From a checkpoint of a small transformer trained on Wikipedia.
Size: 14 layers, MLP 768 tanh GELU, vocabulary 833, 8.57M parameters.
Architecture: LayerNorm before each block, learned positions, biases, tied embeddings.
Each number is 128 + 24 x the weight over its row's rms, rounded and kept within 0 to 255. Layers, rows and columns count from 0. Numbers have three digits each. The size before them is the row's rms in percent of the matrix's.

# layer 7 MLP down (transposed), 768x192, rms 0.0984, rows 313-453, columns 144-191
102:162149134155145123148126172095126101134107153126126131133137100148137113143132114143083120183149156136163104101130176141139148114138108158109069
114:152149130094107130176112094101081125098126107134126137124143138135136127139114145103138139175122127096173125143135151138111084171126138141090093
148:127140146123134116137145149151161114114071138114154114131093163168149111109095107126116113120119108138109124135117149162134125137127137090128108
081:132107150107134096142144084158181139099148124127122114145056107167136100119118141162153125152102153203099117136103116113148099120097143123113131
094:147134134104106151192085127142138158177149131169135170090115153112185133104113153128105167142132160154115127102065112128132103128129100136136145
107:117128102112158126188167117160142103108110138140107152107095138139134179151161085128111114158119124142163127170093116087092124150107110153110080
106:146176149102128149160150131130098144114099135106158157155127143147134092115104095160109116111153115161152096139107142169091129123111109128110118
100:102166142142137117091165160138097119128134143107143085118141097122105113145128109143118128127100166115137173112136103111183169143176124107171101
103:139122117157157091125089118162102132168119150147106121101150122129142121093163139127134159110132132169120092110133109145065143119111166134125126
103:118132075105134138146143130116096122135079132135119108095149123134127138119088131151169142148127150099137131100112107079077177101105141148166149
107:129132110137116080131098104137157090139147103144106143103072156095119142127080119113159098156112141111157154143194099131153153148147121143136165
128:122147129106131118098115171124129119186104126133111124123128096145097144158114083128137148122151137140130143112085135161121130160141124134127073
089:148119175152121136151092117118143096162119114147107157131128147152115107173169128178125137110115147152115117102153155119142149161101119129077132
105:160123117141130122196089175168124126177117135161149158108119112112123127150127153143143112108125130085135068180161152124096088133074114119094115
106:114133148169137169183102115144128121140127112098105116121153100125127079102097112142126109088163147120140169167117122123149174082109133131166088
079:120114113152157173174139133148142142139134128143076145114110143132134127119128081115176130132132158140140061142129087094124114121121095108134168
098:121091150144149132129084110108110127128126173175175158115137127108082144133108140147110118084114147129109106095146125126135139083132129108147102
113:147118143114113120120114082158146085123138099171150095108088114140118133120098121158157104120137141140118102145115114144134157143154155092125145
095:165119103133131145094149126098151099160158110112149106152142105163100116141129109164162108125135132094120125087179127186080169149140119111136113
119:140111170148135122116130116163122116124086140108139148115155151119127104143113122149145132104153171129112128136194109138177115097125098118089127
087:146130135128157180108119111119134121154151122140113126163152129145114117088158163153150145117121102152147126120147163132113137129103087179103130
096:153136117125129114150102135135122132140118162129109124111119088104110112169130150113125158091126126200176113093112139180158096147115148157146111
097:144108083124105111143160118096094171096098155141161118135125156067134091149146146125129143091134134169157143140149107140097107144139114128109084
091:166129110126175127133149124101113128107115099162119115110088150129159139157114111159151121098160116106162141099129135144127142161130169125133110
107:126114094138117105160109075123124119115130138112124148144122150125155109101179120143141106159134071145130123082152109116136133108165117156111133
082:154125113117116186124109085117154176126125124116114106160120149129123102125124107091149122084138148145148101113107134099120115154149087137116075
093:154126103148124118129070118151132087150161165157154154128131111119121126135150113159125095100111164127088172139147121100127157129103136151131147
116:129136118143120165136093106135156074166133148100144128126094108140133106127087099101141124194165174170140117154134127128128141114132171149130128
083:138094104084143137111127139099191097115114142116102134099113118123117169158091107097164152160110120127165143127126096133096148121136172106121135
100:128071109117101133070157107114104104138118128134104139149171166155155144128145109099126168129133152122126127145136098125122129126094155102133104
090:128137153129093126152125126078118160182168125131145142118142123114103134128129117168178152075150130133115121111100135130129135099109135130086144
100:100141153124127118139152130111129126128125129133145128158135126109094110160089108179143141127165150111132110080128115146136086121176160120105114
096:114080109087120152172123162096105134152096113114086133144172130118140168177124109166117154127140139125152146118164133160095132134147101080114156
085:125162113142131122124153147178158128139153179159168142150146155165060122125169081127120142123122171129165116077125092113138132139101151133083132
097:136107092105140103130137151111120134120125120123171129102132120119193104104089161132115158098139113104126158099154122092130137136184079111150092
113:130147160186123117149181107089099144132090092089103143136172108162127137123085119146122127136126110122151119107159131121101146069143100096095130
106:111123081144137107115091119171145128161069166090114110154159139186127096140162088121132169157140151117125110103144135154131113119111142092089141
137:110158086128159118127118137170129145170129107158109126102118122115119115101118163129102111089155093085098137124090064124128152163117183090157179
086:168104165096134138121144110113147121097156144097135108159123125103128095127137139152131126132111163105131127100131155155082120153126171107123103
110:127088118120092112132146165138108126148119100146138130136132126121131151188168111113107130125153074144124159148132110107120102116120099108136107
092:139098165120149112130119113118128150140111128191132137145109124152152077153119115130159113138129147122115159107119143102122118159124146146106115
103:107120083131132108149093145132145141156122135078139141122137140155160119157140108133126099114170092116141110122135087113117124124111150175178133
085:154109099145172084090131106113143139122161131117168077137157132135145126177139157112139079084135135140114106104132155135098148168135116141166105
104:110117105128126124106101097110156114120176094148136124106125146143148092129115099104145170103115170147106090134169139141085132134153118128108140
097:108117123133109160151129100090088130198115128132120140161129117148098083129101132099168130135111144141065111117133122117099125155144120138112118
112:114136085136116067141096088132139112119127091145125155157148110126090094134082171147122142136130122135161122126159115149141161150158135164112120
102:143119156080139098189128134164107166132117104125111159113110131145142129122151142100149142135160128093163085164105105166087083170175098164112119
102:140119125138173083140167106095144137168115127168109096130121142119089154130130138121155139131147163099151117150083125105113094086103104129116144
109:114158090123151152103168129142145072141084126182088117144139128129086084141139137156139163146093112112133124092106139156137117147116151087118132
098:178152126108168147168125156143111137116123122092145105104108127140137114143111120132126120104141174146120143105084129178122184099097148168159141
096:135125131088142137152114097098105149119136113144117092118117182131119134140143167112158140082139190120150131119122144139092134155111113135136098
117:105120124169120129144106140118154163150157119131147118104111093152126109127133116129113126116116075150179112144120121107128088129123100111137138
099:127180136129147086133129111124187093132151163120118151094128131150115140134101144086072146104126087092123150074159119111115133127146112127116125
095:103154161133157164152120159074115111186111086137142124144125137127102104157112150132143118110126080133135096150114094148058093142148116149129112
120:133124153143075123097112142121098078121086110143125121154147148106146127139102113145140130161095117156130136133144111122144125149183103094135142
098:152178154123099119132094126087081150137084111115142168158183102132133140142080140160139131163124160154089085124149172148127154126157136077137083
154:130122148067128176070140115116105132099098118143118124111122125147152106165151125088092109108157135171123114144127150127091117136137160110135103
100:110153086104156152133140104128133142120112163123135125158105120129113151106152130162142087091124108176099161117163117147138110128100141135121140
112:165136087155152102130109098069134097117135154150130145107131117159161093139143128167189124127090106131156112074130127105098121137148140116094159
107:110128118117108098142167133151158120060121141129159107154119099129135142139114140096111133122154110159122111112102123119094133103206168119136099
085:130116123109152127170169113109166112115148110123116131096142088167135126145145123132160123124150120165128121110170136109139140107138125115127108
091:136123105119138139108108121130120125202114149108112109134112112161112140092153091110134177115089102146106131150145168132108126144154093138101124
081:148116166066149160140146125140145108133164121134130088151122129183108113087141127153141101096131157115123167128171131107139104108130133130119118
086:173125156176182111136123105138155072135114137162133144169134131164144120139153128143145082180174146130129150134122153079135124120094119140148129
094:101094118154142126149120127128130129139119140137104142109121163118152108150125174100127132122119135129088137070181087129088097118187139106135140
112:096131139120163084169094168180142120131123127108115118161124135134137139132128163107105146137131119132128145092128152153122120113108081128129116
108:071120130084105085123115131072135135140141114135119150150132138167112146113139090153137130144126139156184124170146120134059126121158075137160144
101:120184170119075110167123212114146119157101132135149103110096126144138135109176092123112118097133086141132090138114112127125150086135148096127122
101:130153081102156163139159132102142112128150101129123116131117145138135141093101091164141143135133108143125150118107132179104128109144076073103114
103:164122175135127148122147144134137127159100076123109132065117116159134061113118182132119145132053132169122159123153128088103138108126135141098128
107:104134154141096139165128139165130136187166115122110120151140104149158129130127104144129075109122086162109113101123118167163094103105072158155121
090:148139098136152116121103138143150133111107127096084152124131117148108144141074100161152127174111117127054161133109129154174153148118132085114167
069:143098094088129103152119098152098106142118117128149116117142081117153137120156131149166177089069112128204159137141131089064145089141125170159093
090:125161182140111129138117167143101121165117144150135107129148158135113126138110086174144118171130153127164128109120123131101108164140079158105154
110:084166132148128135166133142130140136157127106103128163063161120127095105118140077121125126143171138141142128153146101140143128173116112146144141
123:131146149118124129131076127125098139164105117135144126125110090177143133094133116113142110138143131152140110129080148147138092098120111123109126
094:106100136111137146140147143119128130134137113143123119096105151144138153122105126118164161151130158125139156132142127123142137126094074131147142
104:172168092168136115122117123145167113112108138108138118137108109138154134145108130072133139136140161155069126179103125099148129145139141147132125
108:147128141129119121123118071158144154114106117136131091134107082132094127122155109159103104145163168137124149148099193129164132121156100131085103
099:108114161118143136104127097132114161071144104119132118150116123129120126123151088117142099160143134121130127138120112112112139118168170116155154
108:108123173122171126091111068180134147117126159100111148119171186116154117126135133134144132122117147142113118157139157120148127075131098140111103
092:124159122159129189164045127153135120109106128113153143179096116144137168120128128129123118184133124135107120122134153124133121104147131139125160
094:103151127131114099143133118152137109145119112093117119119139145105156137147126136139126118124126130117152122130132139090137134163171117141071168
110:127137122128114106158093154097099171143143156124112144130158145102088105131166147141126149126111123167143105181136138123162165116108107141081133
076:156134160122151153119162105143130136150147131101144070129133139134162122100162096151160142155148164164086137142129152126078133142112133143113094
102:127130155151117132106123120145099113133123135087122102137154165117152160193094126102082142116158126132126092121162102139134111130142131115081120
099:151138131185149089176121101067147156125132146169115135095138132094143121094145177135137127089147122106117110153099154117076164133138161144115136
108:106142145120114117119146141145126173135100129124153079130124100176110092124160107168097098151137118110122100148144139122137127136091082067128127
102:135141194143126138138165099118114075113152105113157162111177154166104186139118081103126121160131093125137095113155188110175102147118149133111134
114:143134137109149101090144134127144123097120088126143133113087132143102146143187139081077108122106115085151176157123124162118135145143161074105170
090:114122139073141114120158155090119165107121122103106127153115090129107143118145148178130192143103120127118111139162149144119132117106144094151066
109:122119104131139140125105131135141131100127122165125116141136188120121135126136120149120107090134136208124143156147122156156136119135085111124136
096:121105131131149138098129113160108158105119149131137105122112098117152112107126108148135123122106116075169166110166115100158156141144165144131110
101:158150137127132132122102098135140164138127120157113178061103082132120132104111086115126117117106178151156125121139122119102168134122125149084174
102:128139129157147113120123137150099158128137119134116148098136128160122142121107125090145105158143144117105150149162107155170104091118151124154147
089:123134148136162070158124118165118129123137109142147158126170152137125152104116098167129099100129160056105115107143157151128141100140132110114134
094:137109128091137161114189144095186132122132142096137123134151148105138138143111161074162142121195098127150129075177128177110151130138111119111123
110:111141126102148164120128135141136144146165117082135122140104119137124091180140116116101090063119114143076171150135130074146130160163154131147137
084:097112109126156120092127155163169116164127150125080125099118181127174144134111121086129114153120164094160159126135132143115080098095130145139139
113:146094090131153122169109087122163154136100109145105142149149141117077158151148115160135126150172127094147132130140114152134050146117114113089123
098:141121159119102101155127126141122113124089103155141145136101154126178125146118137145114136147137131099149116121163091121134099145117120166116121
089:117106123106183108140083138115124111118138113171137084125151132167134132119159159114113135128135188069157107116134141092175097139111112154121191
093:097163125129123150141147161150159154149125182110147117144123117151115153130088105128102125107163139169135136091120114175103151127116144116124098
078:098149123110157132135110133138165168137092133107121126130102167148125177092123140123153153156123135131103112119141092117151113153142153133125108
089:120136125118093131114138113119110107165168172101143135091120107129096118162114121130128158108136106142132163168116123128094111129134133131151139
102:120110142113133156115131157131119149147142128149151139175088110169193122132139119097094142142123149117121110105096115160160175150128084143129120
113:145146130117099129078129162122153131156158183119128133145140132127121116117112134086093088144162123136121162139143099107133117076113126149109092
093:076106132118174180113175154087139138143118104138163130119115126159135105106155152133106112154152174119146139081084119145124178159114134137126103
096:109142112167147112135113126161136150148103095109189176144170117097103145115142145141171147094083156126102146087137144137120099134125116124092095
105:096127115085118083121134153141152135111129111105121170130166097123142137113127101143158146105098111156142114156127111131105140108110136132144111
121:121123102112108111065138180114122122109131135093144114124096133175129120138135141166118146138114143126122139144126126119137096127066154132151111
109:147137114148105116120071078152158101100156082145094128118118107134173140139115129141156074145102138074149135137109124107146114144115113140109157
114:124125126124091124135105135114105107144119132099176138164116156098096102145151197130111110109121121123124136119111116159091144156143137157108172
081:099124081113136118141111151117159100153113106139101114141132120102150133109159132092103117138136117145168176088171100113163156141142139159154119
093:108166177153150134106170158143117142095102129081121134112147137181101158139139108107151114131143144123073081108144120142196152114128122103148129
112:134150144124134125111185136128112102124079136174157104097119082170171138125132150137157125131115123127142085124105133134118116129083123096119120
105:127124130092080124131144128147104105145152177111116132173115154131099148144125138119148125142095172111136107103134169122140129173097150133133105
114:150129153143054110110109130125129122092087150111118098199096133113126126172127122176123127132149137138127115120134118133133121112156137173129152
114:097134098100179077146128090133128122123156112107109132133144136145163139172132114108154128163143140132150155182120139098124141122133165130160073
105:132132106134092129150134151165142121077113147116109145166139117157097125146125096124116127123167154122131137140148101118126145081087109096128112
096:094099143150162134114134178116099113139095141165116131171124125161133141135133159146090166119152135127100122102115102126148168114129127109134118
108:152119113117174125094128137203145119107078161132129105124133120152128132123129134094137091142120157102066118141165108173108112111103153112109144
116:130095146129128077132149116169123139154137106158177129159157136145190109100136124103113119131139073149115161089064153140087120129107088128162096
097:143123123104139145138131122140140139157147078152099168123099104129128108140104121120140127140075144197143131197162126140103118141107112182151120
106:145147143136145131178128141148112143138125100097096157132172111115137076105092126119137126156154146140143139128158149145134117148100149149095150
097:126148151144172084084098137116136095087106164142122119170113108172082183153121140114111092154151155165142110154116105152128121120096160138114136
083:099136144138134154138148129135178145121132141134080143103126123120187126145113114095142124065168119125131157076137100104147128090118127124153115
106:153134167104088146123085120108149128132123118126158148154109158126115150109129099186122151145146104127141100138179123113091125146112132125123109
090:113144166155114093171168135119141146138144127077103137139099129144117140159155095088117165097165105150149161111130148158114150097149097130095104
110:155106163139137083111129145154095123151124159086109146151123107166122139122159111160125091116152143126089125124114165070161152142158158105101116
115:116132137085090118141121103068161139139167103175139146098161137077139088145142212127088129147103054124147150155097135099118120117117145169160111
107:168127161117144102116101121096111111083146173111130147156113188141116108159155147146121110105156167136160125146125126111127143114095131140106128
100:147143151132058127128101159052141135147164142165133165131103127103122171130163133117193102087176105125118138145113109106149163139098139140125147
111:121155157121149162176113128114100117129113100140141101145077116152171096080102140122066122126135140088174150101130128127136088158134133134121148
120:097184155146145127139116143164148135108090148117134129145128129120125113122095165126132125086088130146151126131111167118130153143135078104143143
108:127081099146126111123077106123086091161115165121159126113135150101109125156078136124149132099154089114136095122156144118153137141126118132112147
084:131115128153161147147141122139116115114145102136122110156080136133165125129123113121176151124110106121147118158132132098133145148133090130142142
114:117073137111108121115086113103129155078159121138110095188081179169120108168108126135131145106091174111130131105133160157091157140117105109152144
105:128119117163136115154085087111141149129122134202119175125151128090137081145148144128186152092132113095158141109087117106133135136102129111110112
084:075167077107108145104135152178115151147152113128103137094101115136150133119162148112124105080137110137094130107149125120115110124090116144142146
097:158140133130144084162108089129115127143171097136121156103110132135128140132105121121141165138104124153113074135116135091176131115188147156109131
# layer 7 MLP up, 768x192, rms 0.102, rows 314-454, columns 144-191
109:114056123115118103141141127122108116065153142154151097131163117113198107151144138096122088167114112105114120143115155109099132062131120120168112
112:139156140156126108113139136140080136106121132135132100131163158098144149134113109127138106139045095139134106135126101125148124159160126124121135
077:120151107138090151125097137133088094134139167146128121089117141081112070125156135156096177096102161113131109146134140157076104115143152150160171
102:095133122152107131140156124125127117123087153109180130090145129149170139124140108120142093169157099134135114130140127138185158105120100131151158
104:146127117127117155165152161103125143141108146131108127121147143128109129131130127128117103111120089130135176160126089160203117108134154133129121
105:114093131145150153100131107157061135103103137134158116076148167157126100136104146138113122121105135109150150127171087128118136134119131154163146
096:111164135117131127136142132145146155081109128109142099131112128133108174107148117164164134165122113113128143157134101113126099106143130125147170
096:151105130171115154122118161098123126105124156167158127111103171121176084113143097140125083099134095120117126118149151170112139089100177146157167
102:132114120161148121100115102119081110141123148145103097097111165076114109124119133123095122117101087132115153128094113133144134148138133133128138
107:144106082142124143116133095115126146126126211166096116113105131129151159117117111143090100094122134096149102118092150157107155074149109163133139
117:122139067125092112105169170131093126140135131121120123129134146100145164122164125121103114149118134123135131120096147131113116100100132139137187
099:139122139101133153121121114128099102140085133194101050070163124128119170159146126141063144142144090163170128142109150171165153093122128117159144
100:111059075112128161142110130128127102144123178139080098099102133137118141113105135120102134147132129185138110111058123128132139104139128100143105
107:140159121098094128089088103123133109119135157135103131115146184090146129112142146129118134096096111137164155111114121090139154091084120146129129
081:165166129144098075134147160145142135099138157135152101074144137141158076097160149142130100149137112116110117118134112134154148123113152148191153
097:142090102111137097119147113142092121116120132135166079142113128114112144145170139132139100094126113147126153137070118120135145166155169103130107
107:121115109174129146066156133104129080119088113152143125136206116128119111140164119160135110139124145101104109122121123134144128094123110139137183
091:156141116105114147142123143146085101111128170152182121111142113130119144120094117121087131089129110157124171157122162106156131063113132173157136
111:136120099124125132092105123120110118120128132123121135123151125118172135095142135121117100164126103135135121108076112127165111147125151117126113
086:152112117146189106134142119132137083083108114150126118097107117110156143115140097110108140154116084121173111162130148149152167127132146117140129
105:098097122150150098060144113117122127102118167130103138121117135157108102093193109096140094142082128123170102117142135099135124146123121112130136
104:118114104160098086132114143128102117136146117150152123127122087150149107154116151119122098187130105127138133105102175147171177084107160139124169
097:138120164158109091160140169137119111151096136107094152118137136147114099135114122115126119079126145135133173087169120118157114090154166167116119
097:099099111167121128083087118113084127108119134126133139115125127149113146135118125141154093128118134120150123139133128151124110158156140149147147
089:133125150123098113152145116124076085106107141134161133112176110117133141168128144163068123145149078102165160128097136156127164133068141132136179
093:137110137189160127138171103123103130112076130131127079099159125119170171123144150122081125117137107150150151115153132158158144160181153099154133
112:125085154157107099135181158113073125114111100149112090122168130151132155114157099115143131111095114134139173123120124139123128161131122119162122
088:163104095201122112117124149126122113089101130102147119109138129130154090130146150099122147130108145164127153129130199126165100157105124124128077
099:157120070151132157153115114096145130099153120129151122143120144114130146092147139123123114126140087131114140141118121095126117110163127133132129
082:164122121143158104131151049146140121099109148105149107093134125110143132149136146124088053167116124133107150123154092121138121088113087116159108
101:080085087112095119146073148138114119122113159094118144132176182094122088115162139087145160119114121136102145099118152139168154100089069141127123
104:114140148139137155123150126131157124112134163116141115148137176104132150133116079097120118121137110122135136094156146088130112161165103136133144
085:157134076146142128100118155156110150139121134127086101097161140126135112103156172113122147100144076163132131099145099122174140171156126104169140
100:174103117184104071107145109131091118109155109153153125138147111153127139137194111107122148163126130140123099125155138097109129099100153135139183
106:151103125143140075111092107119087133145120156118160121122148130135136109082146172121160121139113109126143182147133133141156104087102108136125138
104:154132163127130164137149160154132130133102139150132141111151140142127144104141103124083108135102098132162131116151143115116126140128120166140152
117:146088116143115138064128133113148086101132119157139122095120152124129079145129155123103109125117113132114141139125127130102115079156142148155122
090:115145088143098171144138136110115108130070131170135148099138154138111092113129117140145129129122116158202132170135156114114126110128101181152131
107:135094149110110095148116119123102074121107164185109104103143133119127163114169187140121115145120131146133125127077163098131154125119127124145104
084:167139126103147114115134142130129111107126141118089097116116157141122089106136086137134132126146126157117116094121181108136143039136121125158105
104:124098109207136125089162111134101133114135156137165104136130133143128095127143125079115147137091118147135117094156164081154136121131149123155184
093:104110101192142105107138111072125122095093149095134128116118108097134144095175116179124130159141117134117107118121184135170166124113126121126130
104:163092087131134150160114097121123129141111149171161130091124126090112182151131131121081124152090092181160145138142108106156162129163126146133169
101:141063125114143110093142128151096114079150132139120057115129093129141159078132145125083114123119077173123133108082144090092143116107120112156127
111:126124132111098110130153134116083078090099141140114127121166135074168145075174129107143085131130149165134140127135157176155147144098093100112178
102:134104084110128136115149150145116118090136186115164120140143144116116108138137139152135140103086107146145158084137110136129138085091154153129114
095:103089171105167098133117104138141140150136142146148112128096131082116172122161134147131120110149109100087127133090150071122122119111134108143100
113:158130151131123179138130180132106141102131154133112109129134120119151130127107141121116142130119146166113130130164134099133148133134172120150118
101:131137131116109143093155139111102141122112134119133111140146178105151149090178112097119121130106112161140159129167138082112139161150167134124141
095:135107100131108143111129142141114105143139163132110108148163118127160175137132128128080181097104116168148105109132179132133163158165148164142135
114:132147102113109095095115113100104131157117153176099133121128147115105110109109130159132066139110103147137142114116127129163125106120088138107147
096:143129099172174127139109105140086109141113120114127108148141117110145134128108146119143109191113142139107152118107116100124130153144101119142102
094:132104104146107103097168163154122128117132137135126094095142122133122114143128088138106120117134071119124172130146108131116160141133157136156124
116:119114122149142100074103169118128107158107127140092116121166156111153142121157106084133135131141124119152152136132141142151140094117082126133134
104:117055140162147063134122185124125119089137126143094102141105108118135141078129147085108122143115138197117117116115126103140141108146144090127132
127:136141095135118132117131121094098123142099110103143108120153167103110150137130139133147103127094089142135153149133144128178122154139092133137136
103:133122115140147091114133143077102118120105169119132099133113137120132127151119103151113141130125109123144138096118136128150178120122127103114139
107:168106117145117163098126147134137093157069108121134109100113083102140125122138136096146118131113133124149102162116132104143103113168120109146138
100:157112154131104141121113173124073143091117080119155094120156165140125121095117161108107168093113138125073153148143131098147103131140131122139138
094:133136134161123153151119118114150133091082101135164137124150132125115078137126108126093074131146082108152142116153154148144128123136091122137181
097:139090145152170124137122122115143080081141137131125142132138121051152144116143094121067108164131134124134093136131135101172118148090121106132197
083:099149111119147100140154158145099128101077137138127138087152203117131133156136143163102162118117114132185090132123130128173110099120104108144098
087:165114105140103096136151137100110129157091121136123108124143161120074184132119140101122127139130114145157089093105167102170163117152114098112129
095:132107089166171133083159093165082132094114106135126107091127140089120156147144136143123126125102088147112176139102121116109114153109131130171161
104:115143120123147156127169142151095079126113147139118088120154122166170113088133145128092170131091151126128103113145148119116148134157152130168137
103:075115111109144100102117086117099146129100156117157120109137117059135140075136114142134088122092140156108132129110133146107107139118110164126143
101:148113108124097132104152103139097087135095127148130127146137151128157141119122127121109140120067113162102130111118175150177159130104088105133121
100:175124134125109133146177109121103109110148154148109102100087147099139137101154091108108112101114150123141142125118143089103134127143107165192143
102:128138143170103115106149121094119104086074155112131129122171174132128117145145118100147149117110126159124114116152112130190104122168167135138091
110:130090116156122135109107122110153150121131169106170098135105134131148150151115094138132096123104096129131133080089142104154137106170144113125093
093:158141107132126156104121097128112106130143141141174060153147094117134135155136122085070147141137116142130114101112134133114124114081149125145153
077:090129148190119166101147111129130099167132136129148113124120133163116143166136091117119105162142144117131086115142146145205104137112122101136155
091:143070092117144123091111154162140126108105133136123086111117107095134143112114142145121074147110097120108130155073135136105139147124144141183156
108:118135134154131089154160148156138104068112136126151101118190129070143122123138130094129099109140118156123114108153130126206130165132118124154106
113:160126102129125112146122115103138112113122178147149130109157137114096146100142087096112114153086113151122148086144118132191172118122082153140113
088:164097151121132140101133111143098099105115130182149126074160140137104120167166164111109150136077085104130151159128137136119131152143104143156132
103:129146118129129140155163133126151105130132134128142124138124095116148141063159082154079115155131076148131127082115137111150126134142125129167131
106:124106122125186092137127165094135106148085136128106134137118127105126145083137099103171104124129112155130139100157105096149114120172114128121084
095:142117117113146096157121161127121090080097131120129128122149130084123151121165143094164163098117115124123113120084175148164134128095103120127095
104:129124102157104118087141125068128158161131155142133132137129116133123120146169089132158073119111081123112150115101118171133139093111107114137129
097:127107114167119129081167131141094127178138133143088109121138115092158141167133141115128128114095106117113141130096151129116137123109129111159150
100:112134138122172124144103162129102125126118156156120127133176140113150127107152086146137125122124100116149137130156130089135129118150120139115158
104:160143123143103146097139096104100145131141123188128131138139141143182097080118108170131067088131077105125132127122076105147111124161105133123147
071:144146121117113156132131145121125083129101078121109120096141104128095127136115151129157112156141133134112120100103136114109145140098099148128120
099:146116107168179121143124092155133106138127098137165134123110136118142128081167142122128129143115149140167128154147103123143156151157114115102163
100:139098123130114142126151118137128106145113090110162125131153113091109118115130089136112104182123101124118143139133130105140118127160114178139188
104:108139102163126122122148130139090133108122164106148120141153163111112096106152160177114116148116107144102154109094100140104165125117101136129147
106:139128080137138082128117131081106112097133126211123153129146144118154064121159110149099125122084121106120079092112154108115120098137114159130139
112:137112076121162119147138114149094144115111159150107122081112144120127114110129144150148113136102111136187143165112118115144182123164149159134111
094:116117099178139103136082147103088115133106156129114080113126137063126140094176126091122112136114136148096111117161117123184125143132146084155114
105:149132118141133093123159157124139132114107109123166125123136166101129127102116117127132129122124124141121124163172141126103143122185092158134163
095:157161122130133090148149170099089107141111132123112144132141149117088110150162160151157096149108148144105129108059141109163159087092111124109133
098:121111127142130150114112153097121143117099134122129122128130160140115111113126130136154100179117080145117106116094114110116132141132106095120107
106:164090165120125113109146154113117070122120111150150130107112105110096128076108142116098114119149152188139152098110160104126150117117139096132131
094:161144115097080163146112131120128141108127123159153111113114152091118138107119123112096138144148118172118154140100141110148185137111123131142133
096:111126126134155144081085160139084121170123119139127118144151191105119127140096143147110150123093128149111103088097159126189116153116129120139123
104:141108131171159100108142181097179142137116145145125134118161111117110158111120106104113145166105116151124157103111118129175149132146093113136096
084:137085063144123133059148084149151137099133133099142117140120083122088121121143106112117130141126122171116113117124122082122118148121097132160140
110:169081106138171147108096137106111115119117099161124135108112109175155107100144131125076122112129112123133132155111125112113135116150129134137126
102:136106116163141145088143095126131139190125172168130126115146081140079105136132100109100088143110099132170133147126146127168141112148153127127128
094:145155081142096151116136132133111116149120128146132131101142141083152095136148165096106121096090126112161167138154107131146151166131149160108139
094:151125113156133122118134132082117094118102148122193109134122128122142070161107095116114132131127104146128134122129180115140138097127135150149121
083:168139101119141096103138102177118129095109090130165099092138138130122075132151115102092117149119049174111140092100133121097103129112127107166167
095:102113131120115129150125161145085070132083122148097128087167175125148103130127166148145110111113141199170122117101170134198161104114131115134112
103:113079129116133090104126131150098118126123164150106110103175112148133147125187154111146148111118134142134100136118131147137129108139163107153137
111:119130137129132133158140153107125104162113186173122107117161126150119090135114125128112170100116122130141109115132135112170161087137136131154103
098:117178140126151144140121118123118102118094109164102145124180140117133120116132129138099089190128102143137102146130121129134152144107122144123166
098:138113134097116092120135111146117137117114111118112103114106158135145143125153140101138128144126116135132157110115140134116149123163165133128076
104:103107158141136142100130092115120134125114177148139131151103170132113101101118100142102161118107107133145123120154130106123122127153111115117135
110:149104128147125097100162144104108109098084102130108119125121139107124102125144114137119068162144120133123090082085116133105154134110124101153169
107:145105084162115108094103150116125087144125154164134123110191151110164118124157145108119173121115132180140169112123123123148132165111119128140133
099:155115150107136114127145107136089139143116158102103100122130148145088104112136133138112127136161143138123135126106142060117157120153112118139083
083:114108113082118159170115147125102122124131138170090099126157137114118136131102142132124130111102115110077135100097091154108146132120109101143106
092:140121129123124103141100156076075104141136132144166085107111153118150127090149169102122099090162082130116132152114148079149160110108116142175134
107:130112129139113107076163146156075115120124124128153118115187163092189156139100129114124143135074122145136127098120118150158140096080138127160138
104:189115120137100136116140128116106101139129125161144113128140112130168160156156114118112158139124089159154164119111126089095101119133160131135158
118:170104121105099099078169116173139148158117132110117069123111122096131152114167133090098108137065092154129132134135113084129132149157125134149169
109:138115066148083144086136160115146135148131164146159111144146127124096128057196100128148111173112094144127125126115130097161129104095087149131139
104:134117134152138157110175185148068121110123156139102111098116148139170139108108122125103104121144111150140159116135126102126158138138149129157109
102:148116098123136112125173117122125119160137140057131091119161124105091080107152117099135091132112098120110192129145114099142139155126123117156112
099:117097113120058164101133114077105091133118116187136123148133122133106156101126120142124100126123071149128128116091185144119148114108086120122122
111:099128157145088109125137161115105145118126161114131108135106174140107110124135149133102138089093127148106153110110159169140167106159115138141163
097:121081137177141127065121171114135113158099108113103115130119153146122147111148115117107160134103129140162146095124155086125113142131128085123104
103:110090076135109136067099118116152123100144172130164126153086118129135089127133105151141146138085092109136126135083155116147131090106124144129134
098:122110106134144139115140135141141091136117092167104122115130138105140076123115143103150152136131098088123114118157116091102130148185130153157133
081:158085142135125121093150113142137130138138151121155098117100113128101158170166111107121144177125154135086087125146148120136153077103134108149087
115:152100112129131126115130128144109144102134161122163107140091115121137110115115127107132118147141116167114128130064137104187141109112139104126140
096:127121137132125138136134135112103086098143142105125094148169097115173138116148138089114104134128143151118099133144164148177120146101129139137154
106:111133094160121121075134157135112134146099128138126101103158145106139149135165131151119145138130092125158129125087165141147129160097099092152115
109:088115131152109154167150144116109121105135137117113135116137151116161098094109108102075111142063119138144147102135124072111129103166129140132136
101:182140135144100158140180120144123100116091106162119134128193121081141123107117160146111125138130088122146133149098159129183146104164127134158186
103:140160122113152123117135070114094129095118145110197077117198144142165074128153160117105136121144110123135130175141096134169155129122120113170155
105:118118106160134092077106110141123112128092149102162119119137162106139144145195096123122161145049169129115138127169128133161128141148135146129132
113:138124117130114105103156134130093120132108108116138111130178156133158180172114097140109135094117107102112165115151142142147123100139111130138112
113:128110095141098102120137119146117153132123117153170127144144156115118143103124126130124082180124116133105116149098158105169120155127133118116159
076:107102129101115134145147089090112127150160203170111128132166104163096087119138142109142053105160107098124098110115080128134168098109090091156090
104:145137112143146093104134086133141126103112138115194106079121117127166141122172078131124113141138113147154122133150159109144138109111104099136120
108:138137102141103126100106134118092134110145143144122130132123166140162172104134112156119135127095120133130120139085150085150162091089096109126123
089:129129154155166140148106116108129105125107119156142118094165169112094151062133124153097106148150098128157115130113112141160139159157117123144121
099:133104122134108135096152154103072160151145097136143088138128144119131111136109123167132097113132135111116163122131115130125143102124112121133098
106:150127148122084127080144098101077147123138132187120132141102126137157129140157102120098100113115123143113106110097114151093120132142146129132144